From a checkpoint of a small transformer trained on Wikipedia.
Size: 11 layers, width 448, vocabulary 8192, 43.1M parameters.
Architecture: LayerNorm before each block, learned positions, no biases in attention or MLP, untied embeddings, attention and MLP in parallel.
Training: a variant of SOAP for these matrices, 913M tokens.
Each number is 128 + 32 x the weight over its row's rms, rounded and kept within 0 to 255. Layers, rows and columns count from 0. The size above them is the row's rms in percent of the matrix's.

# layer 7 MLP down (transposed), 2688x448, rms 0.0873, rows 205-264, columns 168-223
size [ 90 102  92 105  74 106  95 100 107  96 103 113  87 102  89 125 109  97 103  91  93  94  98 101 117 105  87 101 109  85 111 103  90 101 100  98  84  99 102  99  97 102  81  73  93 105  94  93  92 101 100 108  94 104  92  84 103 104 111  99]
[[110 102  52 121 125 138 118 123 195 144 162 109 150 177 114 131 160 144 148 187 132 121 121 195 143  88 164  79 165 111 153  97 139 165 177  73 126 151 147 139 158 122 161  69 133 187 137 109 169 101 169 166 114 156 152  91]
 [124 156 118  94  93  88 176 149 121 128  93 152  55 175 140 154 152 184  87 166 164  67  67 157  87  98  75  97 163 145 178 142 130 171  87 127 132 137 124 112 121 141 127 127 116 126 156 100 130 105 153 101 124 136 152 184]
 [180 113 188 116 101  88 163 152 137 148  92 143 136 105 151 125 153 164  98  76 191 142 120 162 148 126  79 128 136 164  69 167 150 158  74 183 144 125 108 124 125 106 147 112  84 111 167 155 114 149 136 166  72 155 181 139]
 [103 110 140 161 145 151 185 138 176 132 149 172  77 158 101 144 148  86  92  78 149 142 115  99 132 110 161 150 156 209 112  93 144 126 131 139  87 118 115 148 139 176  99 152 109 112  89 125 152 121 159 161 166 153 136 150]
 [115 175 148 160  97 124 151 146 165 131  78 115  93 130 133 133 135 171 133  98  97 142 146 184 142 131  92 178 149 115 121 128 107 113  75 102 124  97 166 134 131 168 139  79 105 124 147 121 116  66 116 188  92 131  96 106]
 [158 103 136 168  76 186 134  52 159 112 184 131 184 104 100 104 131 135  79 168 158  79 163 128 173 173 118 147  95 123 139 204 148 163 197 152 107 181 142 145  91  56 124 192 124 104 124 154 117 124 110 122 134 140 109  74]
 [147 110 111 106 108 164 178 211 190 161 173 129 136 119 182 148  84 130 118 123 121 107 167 125 116 110 114  45 118 112  75 139 163 149  87 192 147 145  73 166 102  93 121  94 164 154 135 188 181 168  96 115  89 109 125  83]
 [171 125 152  54  91 201 117  97 133 117 136 147  81 153  94 172 162  79 109 133 126 116 119 119  94 151 183  91 137 129 164 116 126 151 137  99 121 106 161 148  87 124 155 141 135 124 173 143 131 139 147 171  86 108  94 173]
 [159 154 127 162 160 146 205 107 138  46 192 130 109 142 161 178  76 133 166 153 110  78 137 130 100  34 105 111 160 123 122 124 103 112  65  91  78 160 132  91  69 144  87 134 117 139 132 106 158 159 139 136 100 114 173 218]
 [ 56 121 134 170 160 164 152 140 128 151 161 193 167 125 149 204  98  76 129 151 104 116 146  82 133 155 130  91 149 152 132  94 163 111 188  71 150 126 165 117 136 108 153 174 119 118 113 174 178  98 187 129 115  88 116 167]
 [ 96  58 144  93 144 158 106 169  55  94 128 109 149 132 149 146  95  95 152 135  84 115  85 176 104 111 118  89 113 156 129 164  75 169 160 112  86 132 156 132 138 219 131 120 191 116  90 130 110 134 155 133 130 203 116 130]
 [129 164  99 130  88 125 149  95 122 109 106 176 146 141 119 167 120  84  96 102 120 154 143 132  87 148 132  91 126 195 108 171 192 154  42 133 102  94 162 158  99 101 122 183 150 101 159 150 120 114 141 148 138 110 101 110]
 [114 172 136 113 136 130 123  87 121 149 112 174 111 142 134 105 139 188 152 105 141 157 179  72 171 110 172 170 128 105 119 144 201 101 132 118 170 131 184 127 138 166 122 121 114 210 189 116 124 140  94 185 152 132 148 152]
 [ 89 168 122 157 116 130 186 125 140  70  54 122 101 119 176  96  62 182  89 183  71 145 131 126 154 136 145 145 137 119 161 117 148  83 127 135  99 161  94  79 140 188  91 127 143 156  32  91 122 132 113 141 158 174 109 167]
 [114 147 178 101  98 211 140 131 135 123 193 130 127 150  77 153 151 108 173 119 137 127 129 165 142 167 195 146 100 159 102 119 138 150 164  66 149 161 143 176 201  88 125 154 130 137 171  87 171 139 102 113 200 194 120  74]
 [120 163 115 142 164 134 146 135 116 151 111  93 118 117 148 152 115  67 177 112 159 169  87 126 160 178  90 134 155 111 170  96 115 172 125 173 114 192 173 124 180 157 106  79 127 131 109  97 174 161 177  89 165 116  79 156]
 [140 137 156 154 104 162  71  99 148 171 132  76 173 113 130 120  96 157 114 108 182 127 149 120 164 139  96  95 173 104 132 179 157 145 106 142  93  99 117 133 138 120 156 126 138 171 137 104  79 150 142 171 100 112 127 177]
 [175  81 106 137 122 114 118 108 137 142 160 141 153 117  99 141 140 158  73  68 100 189 155 144 120 132 149 145 143 147 153  83 120 126  55 137 142  72 152 155 112 189 171 124  96  80 110 171 117 127 131 101 107 156 193 145]
 [102 134 119  78  99 126 115 166 162 111 125 122 136 145  60 164 169 147 117 134 136 145  62 118  87 130 140 130 186  90 126 142 235 133 124  90 110 154 132  54  98 150 157 159 136 145 126 134 131  93 159  51 129 145 138  90]
 [100 147 120 128 126 133  67 134 109 112 107 100 149 164  95  70 121 161 121 140 132 172 122 174 123 147  94 125 122 133 126  79  88 138 147 147 124 152  96 195 118 175 134 163 173 148 163 134  65 150 138 160 168 125 128 172]
 [139 165 169 156 137 161 104 221 155 151 100 167 138 163 139 192 118  94 150 105 110 130  94 138 123  99  93  68 140 103 116 122 147 117 111 135 127 130  93 120 124 147 145 147  67 149 149 119 160 139 105  85 157 170 125 139]
 [ 99 156 155 142 130 116 160  91 109  96 145  94 124 184  71 114 139 140 151 108  76 203 194 162 142  90 211 137 115 154 138  70 107  92 155 109 122  93 113 145 137  92 125 151 149 103  81 111 123 123 157 133 190  86 111 119]
 [117 127 149  97 128 128 140 119 106 156 184 141  96  77 137 115 147 134 117 114 169 114 178 157 120 110 171  98 169  89 157 147 141 111 142 175 116 180  79 169 128  95 138 160  98 118 113 136 129 118 173 157 118 152 193 166]
 [156 148 105 157 146 166 184 106 105 135 120 129 167 160 114 120 155 135 127 137 161  93 157 138  97 116 151 117 140 134 188 138 119 120 135 157 158 171  23 154 119  73  75  88 107 136 106 200 158  99 203 135 130 123 170 110]
 [103 108 146 141 164 129 103 139 124 134 110 157  92 171 154  80 167 132 107 137 145  71 174  93  97 112  86 121  64 132 100 125  89 132 167  92 143 135 101 120 112 139 142 163 177 195 153 107  61 187 118 155 144 157 116 191]
 [134 138  84 110 159 116 136 149 120 134 137  97 131 133  99 160 137  89 163 122 128 130 113  76 139 190 136 109 127 114 127 105  93 102 141 138  57 138 199  66  78 136 113 161 142  99 180 152 123 122 162  97  94 119 160  59]
 [138 124 138 162 123  79 123 126 127  95 154 154 147 101 106 133 162 154 129 109 100 131 234  94  92 170 114 165 156 207  94 173 112 104 163 167 133 152 127 113 157  89 170 136 154 202 155 101  57 140 100 130 202 100 159 114]
 [159 117 100  83 136 142  86 166 101 178  67  71 125  91  57 103  82 155 108  68 145 166 137 116 105 162 187 137 113 113 149 165 129 126 140 118 143 108  54 172 169 124 125 157 139 153 170  74 180 112 147 140  59 110 173 120]
 [ 67 118 182 162 145 117 107 171 173 130 105 144 110 102 161 100 147  82 114 147 185 113 158 136 115 120 145 160 165 114 149 166 114 132 136 105 172  95 130 143 133 114 136 160 144 111 158 111 156 117  92 100 149 105 132 115]
 [ 87 113  81  88 168 136 148  93 185 115  94 153  93 151 155 153 157 177 141  47 151 150 126 100  88 111  82 153 141 150 123 116 122 157 158 136 124 122 171  94 114 119 133 125 121 188 107 149 114  80 117 152 166 188 132 135]
 [144 124  88  89 107 181 169 169 131 129  83 170 105 133 135 170 135 159 139  91 134 168 173 141 171 162  84 128 160 106 154  71  86 162 131 139 118 117 113  94 169 147 143 107 121 165  65 136 138 116 123  83 187 123 134  12]
 [107 122 103 150  84 127 115 137 189 152  65 131 169 167 116 145 212 138 158 126  57 104  60 154 112 107  99 152 173 162 139  98 123 117  68  79 157 153 130  96 159 144 129 107 171 107 187  80  82 153 158 110 110 114 167 130]
 [ 68 138 119 112 153 127 186 122  99  81 179 109 133 183 138  95 144 104 112  93  45  75 146 125 104 203  78  80 118 144 158 177 116  95 135  94 141 162 168 171 120 120 128 168 125  58 120 179  96 143 130 177 155  77  93 127]
 [132 119 161 134 144 131 133 176 171 103 132 178 100 124 105 156 117 130 122 121 195 202 172 139 112 119 151  85 160  97  83 103 158 126  73  91  98 139 202 111 141 180 181 174  93 117 241 131 121  44  89 140 154 147  73 162]
 [134 121 162 176 129  80 117 155 123 117 173 133 142 137 136 132 143 144 147 158 104 127 129 121 128 129 106  91 171 108 100 143 130 111  95 128 103 176 114  97 176  96 125 121 131 109 167 141 135 204 188 111 107 140 107  94]
 [107 137 133 113 112 139 142 134 136 124 112 168 129 177 147 178 155 123 145 142 119 142 165 117 128 134  61  87 155  92 164 161  61 165 117 129 111 142 166 128 140 164  68 196 104 111  95  96 143 116 132 130  93 169 142 212]
 [112 188 128 108 150 167 171  78 149  85 134 128 115  93 111 129 161 109 133 110 180 129 153 157 125 191 166 148  89 191 122  46 115 157 103 133 102  97 119  62 164 142 138 152  85 130 125 132 139 157 122 144 130 110  72 124]
 [138 122 148 127 139 112 101 144 101 158 177 116 159  87  92 127  89 188 125 135  40 154  91  87 119 135 175 115  69 137  88 116  97 108 102 127 173 139 130 122 129  96 144 150 144 118  83 112 114 144 148 122 137 160  98 107]
 [155 152 123 122 158 100  66  98  78 112 156 104 169 160 130 120 112  69 185  21 127 166 139 123 101 150  67 175 133 183  97 181 145 189 133  68 174 148 113 164  83 105 126  95 104 138 132  93 156 154 162 158 135 130  98 122]
 [110 175 127 148 121 181 146 139 118 143 207 146  93 121 117  92 137 137 117 171  40 120 115 170 196 156 141 182 142 111 128 106 183 183 122 130 111 140  88 130 168  99 105 115 153 134 112 141 128 140  69  80  76 130 158 163]
 [160 119  79 185 131 164 125 132 179 121 175 138 137  79 133 127 128 133 120 126 153 159 198 113 166 123 149 133  65 125  75  82 137 113 170 132 109 122 102 120 145 147 152 116 186 148  58 142 118  91 126 117 146 124 126  87]
 [ 62 130 199 134  99  85 134  87 123 127 160 120  80 133 149 157 121 155  93  75  75 157 122 166  91  95  79 145 171  95 185 144 143 139 153  86 147 146 154 133 139 116 146 134  81 168 128 104 140 210  86 207 142  68 116 130]
 [ 87 141 138 147  70 105 152 178 125 148 126 135 157 103 137 120 129  73 104 140 169 171 100  85 150 134 104  75 112 135 148 123  90 131 186 142 147 151 154 142 133  78 224 165 109  73 147 173 104 122 183 150 124 117 141 131]
 [149 137 117 145 110  81 178 120 114 102 156 154 111  64 180  82 165 115 109 129 109 141 127 124 114 161 157 157 117 160 177 110 124 104 143  94 162 104 200 147  82  91 110 194  80 100 113 123  66 154 153 146 135 168 178 139]
 [155 145 102 157 130  76 147  49 145 146 108 139 119 160 177 128  73  95  99 148 130 152 111 198 141 155 135 119 183 111  91 108 147 131 131  70 151  99  94 150 153 125 124 169 104 109 117  90 111 146  82 170 123 180 194  91]
 [162  95 123 127 147 137 122 175 143 127 104 127 183  87 150 176 111 102 149  94  71 159 112  65 172 142 148 136 116 113 105 105 141  74 128 149  98 159  90 137 159 127 144  97 112 114 104 116 138 127 136 105 125 106 137 127]
 [127 102 155  55 163  94 118  85 139 177 166 120 143 132  80 149 136  99 135  73 109 123 136 119 131 136 105  93  87 133 144 102 176 131 158  86 132 175 146 136 111 162 115 174 137  87 143 130 157 104 137  68 180 119 127 158]
 [ 88 119 103 102  91 188 157 138  93  57 180  79 155 130 145 112 171 116 128 147 122 155 130 143 140  87 157 141 195  85 108  92 175 192 107 158 133 130 118 119 139 102 151 105 141 127  91 117 149  96 133 153 183 179  95 121]
 [150 122  65 113 133 179 196 143 168 148 136 133 150 147 100 177 139 155 187 115 126 125  85  64 116  72 198 180 133  99 141 120 198 165 155 128 139 158 107 168 140 142 114 143 109  70 150 145 115  63 187  99 142  78 154 125]
 [127 126 181 123 107 113 128 126 175 173 158 120 169 143 129 126 141 158 148 109 114 179 107 116 190 191 201 186 178  83 124 180 119  86  99 145 116 136 110  93 131 125 130 152 134  90 117 132  86 168 160 113 118 134 127 113]
 [148 134  75 118 136  93 136 145  90 135 210 168 149 131  99 167 181 167 137 161 145  90 177 108 113 182 183 105  86 173 157 151 184 111 177 151  93 142  96  60 149 117 155  95 149 149 119 183 215 152 165  83 168 109 119  55]
 [135 131 147 130 118 109 131 118 119 130 135 143 165 107 146  82 104 174 135 180 127  59 134 116 121 101 122 126 141 107 173 127 165 108 180  68 145 118  76  98 104 160  88 110  78 128  89 157 164 168 123 108 150  93  79 103]
 [ 90 127 145 159 107 127 124 102 130 146 106 103 178  89 119  88  68  83 138 102 115 131 165  99 117 115  89 102 190 124 146 178  97 178 176 124 134 120 124 138 161 160 145 144 100 109 150 160 140  95 126 123 164  69 104 130]
 [118 104 171 110 138  74 173  94 124 108 144 104 127 201 137 100 136 123 118 108 148 110  44  80 150  89 116 128 107 167 141 128  97 161 114 116 145 147 164 152  75 155 195 105 150 116  71  93 169 165  94 187 105 111 123 156]
 [107 127 100 120  92 186 168  48 114  52 102  80  82 126 136 131 104 132 145 141 166 123 132 117  84 109 107 141  42 121 105 119 121 175 108 157 135 106 134 119 146 102 143 126  91 159 158 138  41 126 152 146 109 111  83 186]
 [181 160  88 135 161 154 139 160  69 172  84 147  67 127 180 140 140 196 111 151  81 155 128 115  81 126  67 103 127 117 152 142 149 124  46 117 152  72 208  78 137 154 195 104  94 180 146 191  80 160 146 121  75 189 126 126]
 [167  89  74  96 145 140 158 137 137 127 163 117 117  93  91 114 160 154 143  85 147 128 130 165  92 116  90 173 129 130 126  70 129 129 136 144 177 148 129  95 109 110 125 110  87 123 141  82 218 141 159 203 130 102  82 109]
 [133  85  87 178 127 152 126 150 134 139  87 133 140 176 161 149  97  95  63  83 108 123  98  73 110  97 109 209 162 119 123 145 150 127 140 151 201  86 174 139 114 119 135 145 162 144  74 152 185 173 109 111 177 122 136 148]
 [191 108 105  61 133 171 118 133 121 122 147 161 161 143 136 124 129 122 111 193 111 103  80  87 111 142 154 128  73  97 171  75 160 123 103 111 208 115 125 211 128 123 123 141 131 163 151 109  92 138 110 146 145  75 166 137]
 [ 94  98 170 175 150 105 125 127  99 140 148 182 101 133 116  85 108 144 149 118 128 162 173  99 117 111 132 122 140  66 171  69 115 108  82 136 121  93 103  85 102 168 112 128 145 159 106 111 130  43 120 151 123 134  98 122]]
# layer 7 MLP up, 2688x448, rms 0.0808, rows 206-265, columns 168-223
size [100  97  95  92 100  86 111  99 105 104 103  90 106  91 116 102  97 100  93 100  93  92 101 114 104  89 103 112  95 106 102  93  98 108  97  97  92  95  94 101 100  70  72  97 100 105  99  82  95 102 102  91 103  95  94 109 101 112 102  79]
[[118  77 129 172 147 102  72 119 157  97 153 154 189 154  66  88 123 113 196 137 114 186 114 108 145 113 140 127 154 171 128 129 116  75 138 117 101 167 166 146 172  96 163 157 115 163 151 117 163 116 112 195 140  87 174 136]
 [195 134  61 167 153 203 101 139 132 144 175  82 116 154 121  90 127  23 136 113 141  97  91 115  86 138 163 207 155 102 161  92 115 103 123 199 229 135 102 108 116 169 140 150 217 132 116 148  78 129  94  85 144 121 121 133]
 [114 108  76 176 148 158 121 148 141 105 159 103 113 135 138 190  78 185 179 193 132 114 109 194  90 136  91  42 140  99 124 106 143 130 176 177 181 125 184 120 123 157  76 115 100 110 154 117 122 130 117 158 131 107  76 193]
 [106 122 113  76 129  94 155  97  71 171 116 124 111  91  85 133 119  97 134 178 160  99 179 164 134 121 147 133 116 121 109 180 146 118 181 106 121  92 122 138 116 129 140  84 132  61 100 139 164 166 170  89 137 162 115 128]
 [130  97 103 121 143 106 173 106  65 115 158  75 163 135 159 121 187 122 115 123 168 160 143 109 153 132 112 178  70 135 140 185 165  53 102 185 113 118 113 170  39 144 179 130 157  92  92 124 137 106 131  93 151  97 132  97]
 [ 87 128 142 182 126 114  62  90 184 124  99 134 129  87 154 123  84 120 165 145 154 126 115 151 136 104  71 123  83 176 148 151 107 119 131 107 108 125  85 132 130 183 196 188  52 133 179 113 188 167 127 101 116 160 185 173]
 [127 145 133 138 159 110 150 127 144 124 191  94 128 117 174  77 123 172 132 151 109 172 160 122 171 101 148 151 124 113  92 133 168 130 132 187 127  93 127  59  90 148 142 169 157 156 143 124  71 114 102  86 144 157 133  61]
 [183 129 118 119 108 139 124 168 120 133 123 129 153 154 149 189 134 150  87 165 109 166 129 151 105 121  92 133 166  92 112 153 113 112 113 159 142 102 102 189 159 142 161 161  94 105 177 174 115 107  94 138 118 116 114 104]
 [137 134 126 112  71  86 151 139 106  93 115  89  94 143  66 118 116 189 174 133 133  89 117 229 132 110 152  94 135 105 148 148  86 167  99 116 133  92 126 115 106 126 205  62 174 100 106 135 130 118  88 130 178  46 115  84]
 [113 122 110 178  95 124 100 108 166 123 145  86 101  68 113 176 124 115 121 167 115 147  95  92 186 126 129 130 104 136 156 194 115 114 140 128 156 181 153 168 171 116 112 104 139 165 162 176 172 120 138 151 139 110 159 156]
 [107 115 107 126 133 166  82 205 120 157 131 119 118 135 125 130 164 117 150 135 203 110 181 167 116 118 112 135 155 103 132 149 122  90 173 115 126 125 125 115 131 146 169 138 116 201 134 134 174 129 174 112 101 184 128 185]
 [124 122 154 148 165  99  63 142 128  93  98 150  77 138 119 100 132  86 147 147  97  60 161 104 134 112 130 119 104 171 184 166 120 146 143 200 143 119 142 126 132 137  61 117 139  68 165 108  61  95 105  99 134 163 114 136]
 [186 132  97 132 119  69 149 140  75 126 203 154 149 129 115 114 171 110 142 136 216  97 142 136 122  97 148  83 100 141 120  83 117 172 119 155 148  11 177 184 109 108 166 111 149 101 192 158 136 158 117 165  99 103 108 100]
 [100 128 103 180 107  97  92 135 109 129 120 171 155 106 110 113  66 153 139 202 166 121  81 125 140 135 121  67 188 153 143 135 149  93  97 155 120  43 113 111  92 108 103 117 166  82 121 117  64 133 181 162 127 103 106 169]
 [143  63 131 149 121 151 113  80 148  85 161 124 149 158  90 124 150 157 140 155  92 135 143 136 143 110 115 142 154 130 117 141 160 116 106 129 128  91 122  94  51 110 169 174 130 148 150 201 130  88 118 155 156 185 145 126]
 [ 63 116 140  54 133 104 153 181 156 112 121 185  91 106 155  45 153 105 155 105  86 168 111 220 171  74 158 134 133 157 185  42 135 148  82 131 156 131  71 110 118 162 115 110 103 109 125 120 149 123 112 117 127 141  59  79]
 [105 185 137 159 133  90  85 124 100 157 115 152  90 147 135 154 119  87 192 169 140 123  98 191 113 155 119  88  91 131 128 162  98  87 164 147 107 153  80 131 148 120 145 130 156 119 118  74 162 194 126 189 151 182  81  57]
 [ 66 160 126 135 153 139 136  90 100 123 125 134 132 121 173 109  87 156 169 156  61 140 173  85 117 142 110 149 154 124 169 194  97  98 123 139 163 119 118 154 159 105 119 101 142 132 152 150 143 103 155 150  97  97 140 145]
 [141 159 130  90 194 165 127 137 131 102 120 143 161 139 145 228 147 135 137 144 142 109 105 101 168 105 115 160 128 153 174 112 101  91 181 158 149 131 176 121 103  99 175 131 123  56 116 130 151 112 125  93 122 177  95 117]
 [182  80 138  98  86 122 116  83 118 102 175 136 140 145 153 114 151 161 103 128 115 134 135 129 166 172 159 150 174 167 112 146 124 126 106 121 137  99 118 136 143  65  70 118 138 145  54 151  94 106 107 158 136  90  88  79]
 [174 118  79 175  89 156 101 139 133 171 176  99 141 125 131 159 143 133 124 154 163  50  46 155 120 138 110  57 117  75 102 133 119  99 142 154 109 132 110 153  95 173 167 159 164 102 158 147 113 153  59 125 153 122 162 141]
 [128 117 131  86 135 120 149 112 171 119 107 146 106 172 139 138 123 128  98 162 106 159 135 110 170 130 132 116 130 139 123 140  99 129  66 112 152  65 139  85 156 137 132 122 124 154 159 124 166 125 147 116 101 161 135 146]
 [149 134 180 161 101  93 118 107 113 140 106 185 113 128 131  90  85 103 136 162 131 105 133 120  78 196  91 176  89 122 231 131 137 121 118 104 192  70 159  99 144  82 152 185 131 147 156 124 133  91 110  83 166  97 108 180]
 [159 120 180 120 112 172 124 147 163 118  85  78 182 130 109 164 135  88 158 135 186 191  43 202 146 121  78  85 139 101 117 125 113 102 142 167 111 137  85 152 142 101 110 131 128 133 105 147  75 162 101 134  82 131 116 151]
 [ 74 121 107  68 127 104 204  76 205 166 104 120 108 130  85  86 117  81 154 152 149 193  98 174 157  90 188 173 104  62 175  50  93 145  95 149 173 130 144 127 121  92 102 101 147 136 139  90 113 150  96 170  81 114 124 161]
 [150 164 122 174 167 105  97 122 123 156 157 143 190 171 105 164 149 106 126 119  93 111  95 148 144 100 117  84 156  78 120 107  78  46  86 181  94 129 113  54  77 111 117 162  98 119 165 118 159  92 148 106 161 142  88 147]
 [109 105 186 126 170 120 192 104 127  93 203 175 107 134 117 176 178 164 134 166 132 143 121 110 158 125  76 144 146 123  72  83 158 110 130 157 135 136 153 149  83  99 146 130 134 120  87 185 103 137 151 139 152  83 126 162]
 [ 98 115  96 137 105 119 151 106 131  89 155 126 149 130 113  97 111 177 116 123 123 110 147 163 152 127 105 142 128 146  99  89 128  93 133 148 104 174 139 152 116 100 115 123 132 154 123 191  68  72 186 177 106 171  71 105]
 [125 116 160 141 112 106 114 117 154 165 111 123 161 102 109  96 123 136 139 110 123  98 152 103 118 130  87 107 128  91 114 155 197 187  67 155 121  81 109 183 151 126 172 145 162 121  63 113 206 115 122 140 106  88 124  93]
 [126 145 160 135 114 117  91 134 168  70 150 117 102  99 164 135 154 165 105 190 126 145 143 140 123 115 147 100 157 173 171 149 155 113 117 134 103 133 151 124 138 115 148 112 102 169 164 137 117  84  88  99 175 112 122 113]
 [149 173 148  68 104 144  70 146 135 128 153  97  65 165  79 134 123  46 153 155 149 139 109 158 118 184 143 177  89 112  85 141 126 150 157 183 138 153 148 150 130 105  88 200 134 100 122 150 156  57  70 145 118 117 172 161]
 [176  78 156  99 106 202 126 106 196 143 179 105 146 119 130 130 129 127 109 193 156 207 134 105 160  40 133  36 145  91  89 121 119 108 149 131  97 128 114 129 116 142 134  65 182 174  70 149 167 111 101 133  63 127 116 146]
 [142 124 118 159  90 136 132 142 133 154 109 114 129 132 125  82 111 123 169  89  25 143 184  95 145 194 165 117  86 167 128 147 134 157 163 116 129 169 114 111 108  83  81 135 115 132 149 132 109 178  95 115 158 125 131 110]
 [103 126 139  92 130 154 112  67 162 123  51 144 100 154 141 125 111 142 121 110 129 103 174 156 131 172 161 158  80 160 155  90 126 125 139  85 119  77 120 141 149 162 141 114 128  97 100 127 177 105  83 160 138 118 188 154]
 [107 181 110 154 139 112 114 137 207 118 119 114 124  59  84 148 125 101 142 167 138 141 101 161 122 129 163 160 192 114 156 102 173 114 136 152 105  92  96 105 114 120 169 104 114 145  92 139 118 164 117  83 102 129 109 130]
 [166 125 129 122  81 189 140 180  72 126 135 177 130 102 123 142  70  71 147 138 107 118 109 116 161 114  98 137 159 101  68 195 143 135 161 134 130 104 167 106 153 170  89 124 126  77 146 131 112 113 115 110 146 138 112  95]
 [ 88 101  89 175 104 167 155 192 138 106 101 129 109  96  98 157 102 148 186 137 182  80 171 118 137 150 142 159  96 166 119 149 109 120 118  81 158  99 139 123 152 172  95 139 169 119 209 102 117 181  98  89 121 126 123  92]
 [115 113 141 176 135 146 190 129 179 143 135 170 154  60 135 172 154 122 134 183 102 180 140  69 122 110 101 129 106  72 159 108  87  91 111 184 103  90 136 152 142 117  94 161 152  94  84 112 170 146  85  92  89 115 128 124]
 [111 102 163 122 172 140  70 138 174 113  91 130 120  78  77 126 171 146 134 151 138 163 163 138  95 126 128 143 112 147 205 129 113 109 119  91 148 131 131  97  99 164 127  74 111 137  75 146 112 122 119 161  95 160  80 179]
 [115  86 114  90 167 123 115 127 153 157 141 110 142 141 174 148 143 141  56 103 103  79 129 126  94  89 103 137 116 148 133  62 164 163 132  86 128 155 116 137 184 155  94 120 119 174 100 104 148 133 141 103 129 136 141 161]
 [219  88 111  87 109 110 203 133 142 165 111  98 199  90 125 139 155 112 101  86  83 150 109 102  96 103 211 126 103 164 121 130  72  86 110 118 137  76 107 169 133 189 194 145  99 132 147 102 125 142 116 145 119 110 161 153]
 [152 144  60 142 138 100 133  78  96 114  98 163 191 100 114 136  93 138 181 101 131  32 114 101 116 117  77 145 165 123  63 121 170 111  28 146  86  95 102 143  99 140  86 118 110 142 132 122 141 149  94  91 174  94  99 131]
 [115 146 177  92  85 218 119 218 146 126 134 124  98 168 134 159 168  91 187 108 123 141 101  92 156 118 139 145 135  98 100 172 161 124  69 127 135 110 117 138 154 169  91  89 146 100  89 161  94 143 174 157 186 111  80  77]
 [148  79  95  76 103 191 131 167 132 118 178 143 154 166 112 158 115 140 159 113 135 109 119 103 169 125 190 114 109  98 139 146 154 122  77 209  95 155 151 116 141 143 107 140 184 129 125 145 116 135 194 103 132 107 144 138]
 [ 97  67 149 119 149 122  53 181 111 191 135 101  68 132 141 134 129 134 161 182 106 100 135 148 107 111 153 152 136 106 107 123  95 109 134  87 121  84 150 124 150 110 119 127 109 100 141 162 144 170 112 134 128 171 174 145]
 [148 180 152 159 100  86 136 151 121  92 125  97  89 116 100 152  61 164 121 160  98 109 179 155 172 139 162 147 169 121 122 105 130 159 127  80 147  79 142 151 138 102  96  96 108 148 139 104  92 169  72 135 125 156 157 167]
 [115 103 134 163 126 108 131 143 106 203  99 137  84  99 121 127 108 112 128 103 150 126 104 142 110 145 143 112 103 163 120 187 106  52 173 126 134 170 101 181 152 178 102 149 122 114 108  80 102 159 129 143 105 129 137 127]
 [112 138 152 130 145 100  91 117 112 184 132  81  94 127 151 103 199 113 146 113 142  98  71 174 123 163  84 111 122 186 167 172 117 130 150 143 119 129  86 134  54 178 116 137  78 140 153 144 187 120  92 134 149 173  71  98]
 [127 162 123 126 114 159 143 146 151 125 122 111 139 107 163 142  96 186  77 183 122 156 153 156 168 138 126 109 196 165 140 134 106  87 178 120 137 131 138 151 162 117 103 104 136 174  99 167 167  72 138  74 222 141 135 144]
 [121 120 118 106 153  89 110 127 104 108  72 134  80 108 132 137 122 154 111 147  95 166 193 132 127  95 147 130 150 124  98 160 140 122 144  93 134  78 162 117 101 147 154 153 121 120 127  51 128 131 117 145 162 166 102 164]
 [130 128  75 167 179  91 128 126 124 116  87 146 162 112 174 178 150 165 180 116 113  88 138 171 114 137 131 110 161 115  86 178 127  85 109 170 149 136 120 145 121 121 146 150 162 158 159 103 133 111  90 117 133 124 140 160]
 [140 186 120 100  99 120 153 145 174 102 143 137 135  70 101 126 164 140 101 130 138 120 102  73 202 163 161 144 175 153 124 119 137  25 127 170 136  95 129 109 143  73  96  84 114 102 107 108  54 143 156 188 102 121 175 173]
 [129  83 106 162 188 162 130 114 188  93  78 177 129  72 116 162 111 135 106 139 116 183 141  74 103 104 128 160 139 139 136 137 132 157  70 168 118  99 124 134 162 117 112  79 107 178 107 142 114 142 135 133  99 168  98 143]
 [177 133 169  98  85 121 102 139 116 188 166 128 119 106 123 112  87 186 115 133  49 156 101  99 186 143 175  70 153  97 160 159 111  75 118 133 114 114 134 133 109 152 129 182 142  79 112 130 171 131 121  81 147 151 147 101]
 [101 161 190  96 137 116 170  38 146 117 134 143 129 158 129 103  80 132 143  90 228 146  87 122 163  91 159 126 124  95 128 112  86 125 153 142  76 144 118 112 146 129  94 163  98  78 153 146 181 147 115 192 117  55 127 138]
 [115 188  91  67 136 112 105 116 109 129 122 182 135 143 166 132 124 124 147 107  83 145 121 138 109 149 136 115 150 198 135 101  78 146 129 109 107 117 166  95 117 130 108  90  98 117 153 110 139 106  86  60 150 142 159 170]
 [ 96 100 151  68 163 152 140 111 125  67 137 104  94  46 100 192 148 180 154 174 146 122 151 123 124 134 154  97 146 108 140  35 139  87 172 124  87  99 116 134 114 130  78 134 218 104 172 114 114 119 165 114  74 112 144  95]
 [107 101 148 112 138 121  55  79 141 156 172 131  82  79 119 104 151 133 182 118  84 173 105  83 132  89 171 152  83 133 131 136 110 114 110  76  99 105 123 106  75  97 126 134  89 104  63 175 126 146 119 140 136 148 151  88]
 [127 119 151  69  73 134 162  63 103 142 150 173 114 112  95 149 103  85  77 153 112 104  72 148 150 147 141 128 108 108 177 111 139 173 109 103 158 132 119  97  70 188 112 194 102  97 114 196 132 129 176  71  87  88 118 163]
 [123 120 166 112 156 189 101 174 129 116 127 117 109 137 142 111 137 138 142 101 109 119  84  87  95 107 123 143 126 170  57 140 115 115  71 154 116 160 168 120 177 101 153 107  80 103  96 129 122 174 116  65 154 196 174 101]]